Each number is 500 + 50 x the weight over its row's rms, rounded and kept within 0 to 999. Layers, rows and columns count from 0. Numbers have three digits each. The size before them is the row's rms in percent of the matrix's.

# layer 4 MLP down (transposed), 768x128, rms 0.132, rows 445-499, columns 0-127
096:542539510599489485451538428491539493530461409566432526514596608494553568457496542454393535489466421544501426429508446533418555540476512512524499530576492465438471513447655458531567552503479488573455492572472523597486511451586500477520490449568519469443415475519544517546492564514512462484483588471474473416511523515488489442439657474529552511537482486571460525564476464553496459526539
092:441499536459517478461468571462463494503470575441468577567480545582453463548497439507477511606463469379492555578534471482577494480448507448492477444498587484468489531560408533576506541396540583450486486500483400534462517424452473490561472542473439520506542421563374484590572408603475466506483538521453503427533459594476515518482528452473545573472546502568540526532512520408524450466508
106:673506556504568496509540564437461489420463587416483530502530435493460522421510522536486474474489467469535602482496472513584493469501442444529490461553525449470513450420510522456477556456484571455541509424498510536443521447497505515576458518487419453458522578469512429569445451508478530600529456457542485481585390545488476561568497549426514594553554524496502608580405544559516455505442
105:500563506497479487521537654491555466578551552490562487474474475476569510518432480553413467538544429529524531509494534438460460489578510486564521417543573522463450531553481527510480522508489513453555393488447450544406511493539420502460385532506559555485594428430459528497449509461517456472615528482421521379498537448535537536459542583456487460488427508425567474483411496456399536500448
111:467536611368475568470548536553519510506489472494369455516422490438465472455546572448508510440475529506466507405501554424433397499459487582528567509432474545542527428482577471529561534547500622434545510475534563438444436498549490533509488490434492490477444545494561447529493541508499532513452500446397520377558507600465576558553477493544472522474505444559489464469466467556484516584493
108:434514538527506584472475607450487397478364466452438521486528523409513465557459507486490472470516465498463545579564511482543493533444501462466425536503526497488606472478399447509526461578508453505433465485462569573527569552538484528591491477490488554573438461441585456525493430442441494539469537414594465463411540482583575468518563549524521508445501507558573516569524486382519490462446
108:551434508478572500418417481491376530522445583498463505444495456449548601480587437460541532449530459472549444505459451517579485507477537536559480467465455458556478478520474484629472519475536484504530558455534513569525594484497548557447441371499487497602516519506401379494492491482419522565503503503449530484450566429521507528375450518467523543484522444509497604513457399504505474451490
106:528517430542549540578440529569498503457593512475533527547519438473495397527528410604538514534514463545513433537610495510532632526482522501569540562510521502487514536567476614450572550503540485568441481512406580587524549509516475547572473582511533487510481622511509429544439532474518522598574503526553545496518470481503444507483458537482466503463471481384503553474539551504498624522436
093:500508533426556391575463571443589513431571469552444575573529520535436466542610505578467500578505450566555525516488492487456525544569498504555464455453523516462514485505532585518573544520450494548493475498487444498493518516506432396510451458465537435420479430496489466466463569480578480599473487524523495579564433571589522513490548533465553426508600488526561521430545505548373515423457
107:474520527501474502527535531452494516381472398511499565531498402468479500428492428483497501459579502567489372459416477446545492468552537479475448548546487453459496395526421511590418484518571480524459485538560588449434443532488617543597527606515569399538434525446592508520509463543591532501505487495510451440542510553522517428486460516523543432441481573460535486486525475583461546496516
090:506529529467454429471580656530544479363487549493556503522552544504531435378555519518593514523475517535425442484463511558541526485441551541456468567604531516538456562461446540491530517450449405500578525439523480520553573522465514484548550446428498473471485475466532474527545447475529439499459548515559549556452503477441395490517590524481594528562444492559601522545501497443558432478456
100:426437553501449522549416461509448480562488538617447488562416526500443523439469534504460491486532397467480555453584527464471474377566520469479561621503494529521495514533473516441546491533499528575486495515442508526534489463544578508538482502420521512433538585552551572565429520476392450537475586424439462443551550535486461482423444554536393464542568425525498504510531465395543470461494
104:471482467452381379535464591507418518563616481483487496495474501470419466510508469522546399576467511461408514523483477441463384487465482517551461511541507554511511444509469496452464463586439475500435484507525604564539437425489527470494489432496553433570452521432462513523553580464514470545482498499524514486526511379488506534533441483448449506506502534475668366510504453563497478506460
099:500398496547455527486560546561464581412463434436469521439601536601537441478539442595506557549501469570552561480408503494510438534519476448492515411509359481551491429533518398522460494428536404485465560496489503500570558528534444450460426557489440425563555505559524446555495513452494453480575478581545459526549480518572557512495600558500525472500493473493493504539495455481546410526495
094:485495452377513510526588422499489522604429540461532453484545498494538462528530551545605549580481541580443562471435506483533470487433462465497536414537410443481567408527564478499474532504466481432522577514516508474559452503450587490521459543477401429555419552542489521457493468489499567559445562466476478442451479491476432510553608506470567505434393458449482488465412450520467536417560
099:401440523503465549541539601414521467608550528465563455464449447528474487611520503441420475530516493573529490454528599522388555507541493461457522491596506534427498478542477482437536574463539454510564471513423511492531530427449369522436526455480522495550505371456481510446355505483528551553502533525574589426545478532503566453476501534510534467471478496540543503452459440518473517521445
103:431432554482562583538473512474503473573429528570482492475534488459499610607495460441457550522534585543501476586548497563578473533530590522560524468618528518443464405512516500498484438486529510452481467497444485490485442478558516478500477389531465558421581400509423589495403492549388488486475522478469446398511467512585531534413497449482500492421528559468476460518541482527523476581528
097:552530518439504499440515455471475467474572428409479499600483465495502455519518546505471619592524510451547475476476505540473541520477485442511461491538539401543555456436397459433540531457554430343445410509537502466471476500436543527386447483425503407527507476492479526547480501472575456496489514513468403437544507497419540484444508555510586473528492545447370577470473449449451430475472
100:554519507504487523470545510572567558349454534500373522524533502586497535518436481520539527525543524465512516457471454445539461496489521545425440491439584466494531580536518492432426499545471481530540449488542535602537574446596520655543453431565504454507523544479526421415531517442502466582512550473542465541498523527494455514542541664495482551563451539521534525496522495413507528448565
095:521524525499495458499427547514598473569383481541410500446517455511511501440440502452462479496509472450470447464473528383611462530513453496449491476539523486507506411504492547460574540355514509549504464526501557419548538596472428447557431477515499385498395539508487523499468453571522510631474431508433542491591531527443516520476462444485500456516541425533433557514422508445575545451480
098:525498551503497454542426510530526492559447485482418432468565523538484498506495419619550481527579459410383536433625473516448534528502538501507448512498484567557378519482532528457506417488474499594505551440404481458471475449483522547351530482448519451563490437457491481506511488477538517509403490475490455492485445526502475572525636564541468516448559465478477455465474477475354490520505
084:601422486570519471459484550442511436451440497527566537478414447562524530549567492591482425580427517500495553441552408495515489522456480488475509458519426459478534527470539616480471501426498429516543507488408450382517525593534527513515432474492504470495434525451419466558513442482538453648456550514523487530438517460573524553512502455512501528543475454507566538584497590444534474609557
101:516456579514603534485552555494559495465447536442549594391471504496564556500516516485460515528473464603545487439508537576553495532512481520457459514559485443462560477418500468488498571503403402473452485470490496590534508604521501574391455606425358518505425505482545532563506412432553589591593478464497562527466527536532514521510580544494542456515471451560487490517509474500527482502519
090:459509546452474576516433528443587474455530536474484529471502526526434445573524530462463513523430414465526506525568531605556625518513431572500437484474443485519489436484468515585457471455496533513495534472530495537478497601421500498454478417435460437480420426593492509413499346518555479582434473551532474563565481520436585480541478489514593432523424491497510543440539514570481576459514
103:447532509424457471468446506470554527447599608497454546530522448374455484396615554514452512582468552458449437576523586507522405561503442552480475565572467514441485504521557465386541471424530534512458531425514429522494456407559487473428482510532518459579490456507477515529532517451455616504512503504494467548457486455522497513412569477460555478558391585544520533500492519461458500506515
098:538537557548529504486579485406540487490484538494484520450508466460538391495553482565417543425500555520546557527547581532581446474512458539545483460496451444534489467607456480487388575591564545460549645561460487462486479517579497467532515514520513516538485497474469523462454421428462375478473446547503469450508451484550499462451445370533545469388523482546447484533404539585498496500480
097:503546433472424499450540438451485579520499510509495520472469464451470465531584526532441429486527505534498567462520476471546552537518471619590449546399538392528454498478515532425521472515549488512475558448471427502470627465596626525558594502476531524595608476397511505513558472483480486556480480563461474497486452471426537510446443498361535471557509509519444501501547543579566551493505
092:473561437494550555502426429431424509570435520505509446511569562630500421517424496456527542578469521576477515572526504519533555447458584498503458473509497499451489580568508585547506513443440555482478602505481449621516443484495524414525498439594511580512615562581466490531471525541480510518489606504518527540495542554406566437519439495498470479486560453491478463519606490458553466511543
086:491577556516564451469514560466525477514515504444451492557560496510485422476465560490576533513485522579547607488423589434554518440433548512536536476477612497409579542511559493541463413535532487449514424422460541472553554467544489485517532568514483619436491454526558473470560582513456520454487551561495511418542512545509545542440558520478459516393451552450560471425461621449572453532477
109:510635499498533411500387478479526528499480540481526457444460482478420503557551472557472455612521458512479433589533485488514436511423493491530560557458561441540458413532500540532513523524481444471498473535508600360415465526494429456422495529565462531522510502564487558538468542506454528539524501574442457411397494493478472418509468508530472431490411582438410512570470498443534559454572
096:532445511539511541493461467523452597509472419530452455471428487482534612501406493473503434526534547472517555435448515464505554495497502462520519497554512330506488435530566601444520371412438457529402524509534485468447518501572440472585515575481519504558561654500477540455495486521515440522547478458462565496407493479458530551447477505536454514546444438480489548513450430463478426486571
102:508468511536480521498463432493574348510587490546508542541375477525456497567574523430542550458538571411452518492438461462502591505588439489488524478437492455469459595457488519491532501470517430515542532487501455428429487520550384427463566574526571509506478428491455535487509467435476495506528475580436490499432451425516495432457485438481551469510469538590452512528629557478419478566463
107:411568492487572508566492571464546470511568555494477493508564582402411468504427557503521534562472517514488424586450475443479461519433416451556504621480509553471537493623549455469598583556536399409479533543603512473495454545493503473582438436486412526501530603589540521484520474544450481427494503546467554460523548484515465554496519490486566585511511527499514454485485569513450520511529
096:527541519445512531486452556488466506441460626478425446352498479498464519496419440557557507478536555581455429526542490485528434506492484508372490489575498606547542471444557469466586518436569506459513544431454506474474519543411466524503528520456487468456535529492502506547470376555462455419474412490516534579510367509469480481526476519526465495510472571600526474510594539535505582564536
087:364558507518525481443476425548495473508518425472546556453487514507555451488579529523408584487465505557485502510465503531525474413472451435510478439461536426545520557431443561544443492645538422460498496460510430545492470537590550456555446544497494446534474442535463547509395510468596538518486441465495465410449514540522454466405543479585556562569489527448464476445564513434499542458392
104:466431497514620579468462495516450510579460417523520639559522579486466502477457521475516513489477498467512505515491502571478551551510401483542601526474504608476485463501474483443472586569536543565537539450462488506476635479473556461553466542516504482597405442513478510551545528523463525431457432626459573550455507439581521476516580499449456526461493514415489508448568406558464528533521
095:484436518433545429492475510477567554520534562537442457458513493553449548492453484474437513584555463456459439478561499547537526433544526462511469464539445433491593509513525529478596502424453488481444373453586512505449406545562553517402469524604506463452392461589424552467459449476522501499498480523475516543461492439433439551484628492536464502542465620452444465422542543473555480465535
097:555518515506569548582499504532535473490491509567547527510523492518497490484418498503502541511524548537487495556452489450396463425450583463436487418500458526543474490512467515544479568574527494572528513560609523493434524559454538552575481461441526483440479549611576553493636446573530380514414510460561572503510472541478484398540527613541580516597449531532462437495499436546553445535565
104:537479526505460542538469491453430564478545633476532514478474487474481517490453479430485450462478515502459579567400435484560598471543498528526507483370544442493503529488536457477518425441533484559479490596479488399486416576449460470552535414575426493435496443465445583491569498461382527552562509452423475477421504447496416603512488493475548554438485460489598440545492512481485530565471
092:507478477486522445535538536358379585427497409456540487518413432565480424509503408495470336499476517484580533558508533405514528453463496510390526522516483461450486463447508545477482558519504502565509480435526460453397519591459554473601592503484450480473525483476466560410517477483554509570519491493548549469449483516529471510533501508484503488516487464386561562418488466499556502579523
094:481512479475407531475551551454473365447459469592496426474560472562439491469438519458492421514430483501500479511464526541550439538458558514580456527398524518462528543436516546525563511563505485447380474518550500490425472459541463453438542582537521462594485478518512471573412401419558518536474558489434462519433493550591585487436482557445510471541424544448484473470537537407522465457426
100:438540501404518554511496468498453495442561583430505537440516474605479492561496550503489492460603464509569536577533527557501603460485500518572566430608548531556390540378463554499566541525576511444535466584487461614438507460568530528504534485534545534481580458476532518549520570506597572476474554466519529457486481550544496572523429482471439486480570488475472442538385546510481492505479
101:548495448523446495464519561517489547458541471480515472533542523435530521602436636520478607534586466443453443444497581516493429417385483592535441500492418416575484553533519500466418547433470474557510460506508477489460501488448526619415598468505470472456415448512457479512525472493525545531455577476525477490511597528469504460514540574489486531491542420542504532625468447520529442539439
101:473477589490433548489525439499454482420432553430439479469434477457526537446525529525422477422514436450516574491458550402425611371442574532483469563446470566563470451554516452516463498514505582460487602478496477420552475451446455491491478547430451456448507453596497487577497560417502489529558499467468478536483425527515528600530511400463488505523472441486468560503552462468539598553503
097:553551516511516494488433486595395570434509561507545531519526471508460530676476491545428516604574486491585479552553556522429448531510500473542550523500503521558487477540438506479507518460420555521492434388479547424542483515525546423530467458517474528502464541567510522437568486486409396534443553481539452500523414538480464492451396497613469525492401539489489462424548475483497456566559
097:511576550445507489627509505471530538474565436495511503488501563561538543557461596498447454427513481478416568512514559558563485436554520459548521517418504490469530575572426546598469472564479549520474579536489515473511575426568483572568610419528507476488522500419541502466498549504537594459445484490497499612531501551554509482482574478583463475508513485424500470502550526461589565577624
105:512521390531429508547427466548391472436572458582529487529584522467550441561450518473504543497453525490451445542562408546539541500432452425530587477511477495605470549552493523494425486568545486479467482492534483561457503565454587551530571511474541502513525476460467501458437551557523516484466488445546482465549531592414538605535437488496563479496436535550424487417514481425549477480654
114:511495526473466544510490513490457517471510410505473522409594474418568479419507451505517496533419374425516510509571504379560562445570542511509409472553501476445515589492476530524517494510484491583472476571528411580527541510499527433579487516522453566567468420464523534531518534612536542569490539503519511519439482517544498478500476490504480564602492565346587488491412478576584482467505
101:487615482470444469533497542467520534505487429530516541535562522565576496485443459501508590404594548483494401587622512520507498509429509515485471462600440482464506530477496505553583493487443461446496422515481389530391460520454498549510434526575520383481497413475546496568584555510422544472462438538610490515448507572536445519532471545472489515522458441513505527519489586548502583515566
103:481515501458354526542461535499507591395433458513524526460491453556410487533580476487599505644543501449449524523456527520534423395560501473494481524483438563558541486518425480534506435480488458530561493522464523448445498477418518503551457533546488386531516541465427491455487534496514559587467474451614449536528573576486486642481526567494471551563497506527551548449553438482521483501515
095:534444481532501516519533492471508441481621546530419570529465474473396433520500530534447495474601500447535509462454494479517484611480460578439502549415517590493493481605491562554506528519602564535478440520507457450544506509608550432494437618489476610525463400471514528583518474528487539553487447374446486455481446529435431533478480543430533481540525473526464485440496529466461405532506
094:529557594463431541438551498500515503516509493487491442521466479504508439401517469431587600524559565575568518467436551613418398401519479520476492444545461521452521514464431587488496503516502441481481540450496529558480582442451491534594541514453521509479441504444496517483457471494501544541439516489500504513554379581400414392522475600563440466490507529533505511570496497454412470441563
094:539540483545461461448474515530506500486475518582444477472461500456540599459485493569492518459521461549503421515479494529479344503491428503577512335531417510469503534484515468458518593501482549492590608546524430444513449528480532572482512466415537455484524464488466530468494638404527554518492527491477507435421454486557476521618586546530545464573557443487534480495522541545468569429572
101:580534488467471564432429460520483378543475451435536464438551537536497480514412560467465447461445527555449498520511478487468564496527491455477445482582544539502547430563438479558415503542516500467490506445500482437489591477482401555510605485448457420535486534495533528445478513436543457496545489480428441493503457509414552490388396555420523564531563449489537583440445380431482470415514
105:555476430511472501515500588497505472639498471580554503476443586513573516504390490484443551506492539570448496520525513424478489557397497488423518402488465499476447453406527483477479446509561450572463519471453520535462420552593541553564495496419453513546531539497528496477551537477501478480527466458539546650567540531443488423523514548551522603534567483552521519483429442518555420450603
# layer 4 MLP up, 768x128, rms 0.139, rows 446-499, columns 0-127
106:387477558529490502551565515477567543537490501409540501468443509386500456476526566541463499519490484603499419448470522579483511535507577533522505592550408453485470542358574472374445477508489493471561437555548490497459467518527455512502529596543544535531575495537397501440530507440536508444578398435537536511454640492479491534527497522517561559498528508451438458513460517530517506581522
107:537505453465468442490454534474460533442609535498543465453526544514481524515493548512493562434639306499584582557518448425564509546478484465480467439501517555480521458523511547471514545485495553402502510473495518571541552507514462587627404579444540556488476482546510470505535531514562499512495459535402524475516546508524542474588497591469431479517516434587461469397449514458536540450478
109:464487532557453489448614472451452517567527518486525492477466550477516475393510563417447453424442520485493461544527489460575420556457515568566399585450482558580525531451490487525516519498574474450420476524477505530528502497642476523500491522489530547449483564446520537560540501493542566537488585425545592478376436517460451539488385450444457443538555515545482516388567451471504552464476
118:528536457495443554430513493459490571521478517535536566500437562557488450549482522527462432479438490530519566516526553527462533552452464552467511475586570557516521554480484339560558478408469406519497493438423490493471514495564416568527518660480554514390498577538535441578522539486460445462546528491489554607572454486551578530458440478448434564520507469481454509462505535396464511516513
096:579453477371490429504436512552512441494477512510489420449495443502503507530531552465461548536473423539482486538518538536490533522524512578480538452495428566470450450424589525540564469568509594529474453520496531494486469511484478626471531514500555457553395580483529540545320427536482528474594550520489502489459454499538525455503519530505358457464599535490541421456556528463403542469478
109:495456507484440522587489422525533522542545489448498522555595421408455446500487558519484561454469507438522591518497528519440470559497462533529549613496522470594452463472438558520505632498444656537507501531411569374443479510570565512523567535494507545444507497575518505526496473603611480458471462562552505478511514450432477506517506537444508484551502499462515407433460498460450490524425
103:426558465540516533466424550559506416436460460520483530526400440486444547426461532439544539545504434527519571479467522498510478536419517497502477434491492509545550488527599510570412480440596350438510497470439467481552533442626500519570513506447483582498478509481553541553555530474479490477613588495487478548512504528440508562479512521500534545496583438546527523453430389388470479445541
096:474553467513550496539438495457622513479505403620593528478533573478495435462485490491402557477494453459461496542450483495491588476483553437469491514546447545390507500493574508517496528543567558559510483540469520508534560460474496493539389439524581468547519437509539473476579516441511510565484424405510517434482498510494502583507462446441521491589644466535513462417385566574466567497484
103:507435491510557605497453404498535489546546471599481448555546477482521542570425439455458488604497523543376507498434532551442477472513539540493528572464493443523497458456497437538612464460509526491482489491505430493525521558548521538504448527560428558578466375490475547450526538588522538510449544450477502516441456396538402488405470434471482533458518428531494426495464454395438550575463
100:465444474490490541500552407489445528543479521468465483487446452471505461547544510541438564480493568484572564544496672423547520490541408447440479495442535493559475451570449544484583452446604512551526402494494432454526435512475494452411510466584558522497554498412471502592464523526530472609475483538483484436513522555544582449368486437534450413461533521570483508430479505501507492482546
108:514506515562456418539436460466543540497482413503560505430465487445492538474456480584620477467463509557451526540499503450505509545440477533476545441446502441618605509521507470501447614461494599589498531459611408560464466517554502534554645497527456490544530534568513537518590588523437496393519466515439481462564472445531585519506499477515504430579481459437512499511560472465489452517487
108:535474555481535543438510496543615443579470474476514555584521502449503503484562451538507597487502497541487533514430519449429515470559561394529522548579523488573563631567497487468466612552494448468546508477525535553522581553549610482529554520516502547503519475539511426545474445540413533416534479569502553536384472476549487479568517587597548426491492504454557598503493477476469566463477
094:543510483522513445534503480507578421483477499489486623501441631557578499524495470479488537446480463490539518456532467545431480522539549528481515525453594524440449505542537480502461568552470565475404440565499499648541577422480531514554477483467533527399464501491500387445455479567541550570520487453501468510536554601478495490548458624501497440387463477487524628555545504431543492514510
100:483523668519478464479470532482432502412450416524501577446449467498483562446573410494409498529560548538583530491572542523458456513501502428525540549492597481450458596534466433477526492481535581445470442505415513494453446467475447539408492567593517453408441502531515481462476543452497464481521424510495512515511488488504533586475477416516387515606525607550449495479442478515547522518531
096:514486530489430521400476473522549500526523512444494451564544555513541539493647520496461525523641509474457487436491564393521523492473488530428454473545533487554443542476501431505488463591486616565482492547507481507416418527486512512556508452530506548623427459485524445584487576602401511572558530537478526530517464433464541414506397529497513472466516549443500518538563441481525437522411
107:439564602489508527416437488539497515516527441432551421497501471476504383477664495564464467514405458540507513515495566581398578515476445440511563566463476424577526554514427491568532535456537547502486457535497526549517481515464492436539525473489517445536544544443575390522508540510492444534483503503444511563434595426453503499594505577491445512499519498551465531427471464456429580459558
094:576526500625517401505536588547529492528449527562513575509473555474424503586535578413515501416429443567486486519485537455514499479519396503418560544614556599496530563544487456505476419415576532532554493554511444468432522511530593457437475458543607446413547553543369495492452469500499464416482488461501529451483555493513484518540497525518442476518491511568532521504493537496535510484576
098:522425458483426479517544449470487527365441478503412471452454531460482512536466443452499499467613544577474580548447469379539496513570425517498564474538474511478497544410500424581545474531424491494456433467503540483541422527503423479520520505621504472381518465432509538508485531503595527444529509517488504584510490521531502520451504478553523589565509514508551536473544466340517486582576
093:537487547403439532532517422534397505464483475432501535549499447408460536473480565532416555643451460523561486678511518571482547456524435457564557496521492469486475512509447497572503542586490577433606533503446494538429459504570502489470541554563505503548502504484487471572512504501521522452460437547509517545539609483467503534552626589504493559568492492507475464511467521512516488405444
095:507501560540474590527536437563471589447501506503507455517475503363482491463512462588424565430412437398406541559544511520550526500504540543487599534435562567483529529421508464516479521461417621533441482446483539511508482527528468416544512477471426488513554538576562472433452488460580410546474561545510538517439499509499431578436444528451436467441447468473561471436483549513560488526549
110:508400466532471525452503542483545533507379501493553528459511514530430525455471498552456480507458565573502546450487447541517465494469404487527534396589579448428536420426625540476486509411574471485505447482436445435438493550439530520494506443532469492483493510406533522531514523562518471542459439570486431526392582443432450601504424547534448418495439504597494505469536469569495506517571
105:558548508564466468528492470506467463518502555518525412518525420491415491568497476465526530587450498459456504518531428564439559525457505375541585402499463526469444509489524551491523499565558498499498557460497626477521434407597473604596532459557524570530541557523448481446589605517440547447510552509533452481515525547515547538520564521586519567452403524503547584527395525522482505530496
098:453509439565517439515540483509564506544492406525474544526472450500436537424548492547460593516555511475480542498489571529489449570521525463487479619472558510490489518499514442500604472529523496506523573521448452463534503329495420540460485540559507583541582515466445573619507505571530484524458482508557557550478563472496505460475527536560514472572401529642393572539548491468435453549534
111:469413396496463431520492438502508567463472467475519588564434469497422584471406433414496471560506499511527429459469457486513527472459509506517579418535555570466465473449477481526457503564537464543446451481437604493549561547553529504481593582520483515450462469510581513457494539538422500511494492521590485473475455592522610406503492497410480612461549473508505455570467494444509471425616
096:432438484497571505494445515480477491491490558511586386515508531591622521394537454495470514538566515484410534528491530411474491442509523472562572476467476459515558503566577545500490533503452521554504436546408515516508486486437486487537532493542443595460487419509517615521469498545540534504600492455531432398553541482456571511394504499583479561499547615463471464460519514583509393440519
102:413480400515588479519489522594548577554527455518560547444423428473451391450502477525443572485454506605483601545457476495495439437479467531478502593463542562419519549557483472441514357485507513540477538498519448438532397376439503445502464462481461523442485444535480531483525532452466560453499526405493490494471434593461532465520514509555437471595538462498467457486517474517472493420475
081:511512451575518533435488440486480462542516417522536450492481422458436502517568522490453473391446559482514428540545517442396553521447505501465564563398481436455419480416461440464563478489488493499539524518468458532531474461511579593491507466445578517532401474613520416517539462527509508496485498511419524505467529480450461437462610587474388562599573501497519552427468396505442533501488
090:555456583532509486534606411463565481440521521559527534452442496484544488546548465521423460549496495468461424412620510562534538518468513569516441616466349488530455527460441521406514509486572499503541537539510491452476493509467486522459534455526494417547527515494466518470418464454446417551505504438552555473460456485406441434621503545508543488588455468569392516548464429480527513538507
101:444536463545552474528532373473486577425569545475522555419479525478426460543492549463491460442506450455443489529477531448552496579585488489539418478515486450401550403496438425492451503484561522418394521483562528570491611496469485437500355533510522519521533581487556489535528494553496526462466451506540514506470508539549554572353474495511594469507559547483458533494526461513501570589499
096:542494472535494573530534460526508491471493501562448434490443476488568457553452408531478468527463442429476529525507578600541490588467566474544448503507512484503523506548469518423520527450423587577489516510609496534497514514512584496518444535526491538486431484528518581485457457565495488482530461573472529481594494434527444577493433492549575366519481490469389556391628449462501511562360
104:535554487495464565488500569492476495427520495463414623543514520492462470477455527515500519522470510624460542465561485511536557463573553430512524507506535622387460496571453490476501540489358509493447467488513457475564518492470472473557551399487552562496440542568566472556441535469451549612486499525467511486522569593518556437543448579519521540517525519405540492398480479565463386508559
129:605499506491512503460582398542497503543429511484509567464605429485382458491542530522479497508491470490519463460436440529475429529485484518571493557508607553477390517406491424490436525374463548500432554449508438519488561536497494558434508497547485575538473570501561479500458594452467447499550477428506427550569490464550476606434489510521481534543443537543464516467442437480578453440586
094:505517535486485420426458387522408553615502417484627529599432583498540424576460474517508599483547506503535514389550556538528525443438482439516425549503500566473479478508468479551456476508468396482505522527505454492529513411566563554483470560478512541507478517539487495503446558532559497552504565408538492465512555433522443437513532518542498446548553479465468480425548409458527457493618
084:586402536573451481479486527417532469537530405545533456401525489470475483446383417498503510465473497433523544428509491430510469530550511517494457493512512394528498465449504395520514407533541504575498532476475461598514487512398504511487413518489560439479532574522534540541399520547505494515411573519476485446493483508509549573520496522383536406383523491563507538515489590516456481499620
099:579433474531439441551448544509417519630462571495415506522480585526560497501436443505490568459503601550515555470600549508539463490442540471437417550562413501568489457472547576583529431545460573475521463543440545596587453497549555453467450620510497498442573487464538565466486469460467445562503558474442541496509495503504521553488440505439395532546526532504478521507541493462498538524565
085:422515497522439509477537498525454505514507479433510545438450561408520523471473578519596552431466649592589494473500523548476526481509457446533403514555539539442533591518512553541505444519476465525520465579456569548590539498483451572565521550472508523553538553603563512636502528501560480508507540430468392463513445584506507396449498455582476568531500473503541490552492562537536474446527
100:433541500560605428439509504536423507520522456505438547546421515563584577461491435468495515507465511451499529440471543503553520516566570504459548531502462581434492498530432448494390521502495487469450501404556528460473420445496457570392533528490625562516472410381568510484556537620499516522538403531471478560545534535430463517456504422481505594433452464558510481531527460523508455488494
106:388462546480538541510479444547450490448511410436577499551432572547500529437535414439401460511584417518434383486616493481591522373457513578542484549473563562464470532487525471543545510497507555440520475492584450564545375458490523482486453447502495492480523521484561534426490511519546483460503528463563467432405559537442475492551484536528413543552511556487443453516453490491524450537483
095:564568546488492455516485598545606503453515492596600520547475523516482516520509589525474476460455469451426476486464443594526433593505526505490514537576566531458596518491433495450492485436478566459516529442439547446615531449556551537495468382526473462466477549414549494551542517481520511465453432484459394517439466508408599527585550532505506494529456504534450419502534516432475453403458
101:556500642561575481488415488563581573505475499524584505535472505432548564497598453585493537482473535491603535556519540528443575465520545559497621522523547491535547563559431418525479537460575446636517497455472506495555527557485468529488478428434532461488505554541421521521465507522437508423571470491462514464533539525451451537449496419528565531533448454483498493534517450618444452470542
094:516427586499559461435548579458504459604507507499477477510505396558508467438503440557468582528464578589507486344536528545420470440569562481473449541412445499520563441627517457458473467540483514522506508471541452462543493434555516441536506544493446563538602506559539481484520465506514481565482484592439441495470511396485485515482506559489522495537502486565590407542571446418498506534497
106:382442478547513512482431526445541469477525543454434438484508507500487503415532432515502526578441481605545475514519565490558456566529568477540553561362438573567479451406452535530484479540604485485473516497525480513430475578514464493516531509523596485551627486549554470484566464533488477368535451470468504436412417486581456502470579477483518517552486469557484454508427500427482490490583
095:524568513585509495471471522510463539548527440568448556446535480469544474447535535535404338527476532511469542564440471473610527503448547522522487450524561489468569581450453454411605508524467468469507432433407445536502501423446488490459425464494533487409575516465476534445554532495496505446485481511570523477503529526586593615485485501628473505473406492526455425533503457459509520427469
089:490503441463534443521505511403445429457482458518492534458568493461548445491569504459482415578518487534527474453516555576489478486451495517547504631476665539478341527416472551475550476488434605545417465451590520455490619369487485463508528530467440572399509495566575560482494512561469469527505476519491536500489560547485505521446467500455496438534509532517432467517513477463520535525532
096:516470481552499491377483497496478536619553460564448537534610502579520562482527476411430527478541518440493532500483452427465460621460566502561432500397523496499490535514438496549560550514579478403496528484513497471558487442441497411520476496542553448488545502474469517480552506490453549511446421537545495519446580511516554469468392496459526502472596514542478442625429469436557554609449
106:544515574457498495559545499548538436496607488479492523523427481469427449543475574443482498506524465452532491551482576474424453457523612507550601439471504589596540503568520497545520486479479562490451520579404526515554531458440531444435525602539447535499519514397447549544494521546444528584477389623391498476474548507474563534468454547474450495441538511442537490547531462465560528579547
119:506464457601479560585459412475570541530436502451534555451499549523434537436530519494513485506535529458553553555560541526564502452446546510498448487606467541515537446510578440539548469549529462438573432447567538567453426507521583503499425538403463552463484478500548492533385472480489530475490523386501433496484361550513524543531400530543506561532566504574488524429522488457579472581544
091:400437508515500528455459518496467545483450556569470507411565541498533488498568491374486514478574486476561462544555541526466451488420477499537505513476551445509514500425461463456550515513389480538441507521393535510493505512589465530565500531529546464493546430513597428479562581474604475412540432477502603527487464478496468510408448498518388411542475497463468343529460499495529505402505
104:580523474463476514520510558421524500624508625544440490555480498463459595478518460479430553444481569632509530498464515510504584517540505453499487591521516490439419463536503488519497476463571461513572519451518491541501580503474536445599499482515506547452533543470543488536567487486538522464495502481485546392525479574607477510514381432634421528500498518603519379474584545519496469483516
087:493470454578607535475502495504360506429385562543529509539455547450549498468568456568482378475524520523568500470522476491516552491538515521591543541493526563527436525476416595411451478531531537460510427527490542487472559459536450501558496498505511487561462484528443551447495510502478435486565438482491408508535478608433539477585462461444529504573476517459567371424602518494519425475539
084:469500512437514477465485412472430498444526451472455459437448546474499509470508513437468503415562534501451491553418494511468502465509534436404451542509514409515446491438451459576543474556431510529437463461512488566489443457549527428510585557429493631494570545455515566543471481551494389585382507497477500555578597497499426511431397500574473547450557442400519515570475467521468543541496
096:510478440503489417464446420551528472529548625464441453550498436420480448554453527508520533448431568419465501478510488431397526494497498570421406527538552500474498434518475499541497579499488467552538526426421431573508575501447475435520452414491475444478488520505459462505529427599448540647470484506482513565582506602582496564432510526523486515469490500472571454496506426436497531590493
100:452448532538441517557566415516561456450499483594427518534533426542487446402473513551532506452539503490460557555465429477478498527400521462471610511492481494471515583509544455485537483531517578415569493449511566519429460503462550425498477487438560520497604535493547431481445427480528498532514415434538474546440456524462448545555443536516431510487538399480524518554585555340465509564427
098:535497488563511587507441528509551557516492483578508532477493477482480464387404489594545572420481508506572523524571471544515494495446514449540466459535470504491546469490415505429531532565500400569554516489494637459532504529455568498489479531489427484537430571404535520409445481560493507411426489449520486533545548549459558434446428578485528586582537449551511429568386548451528521503455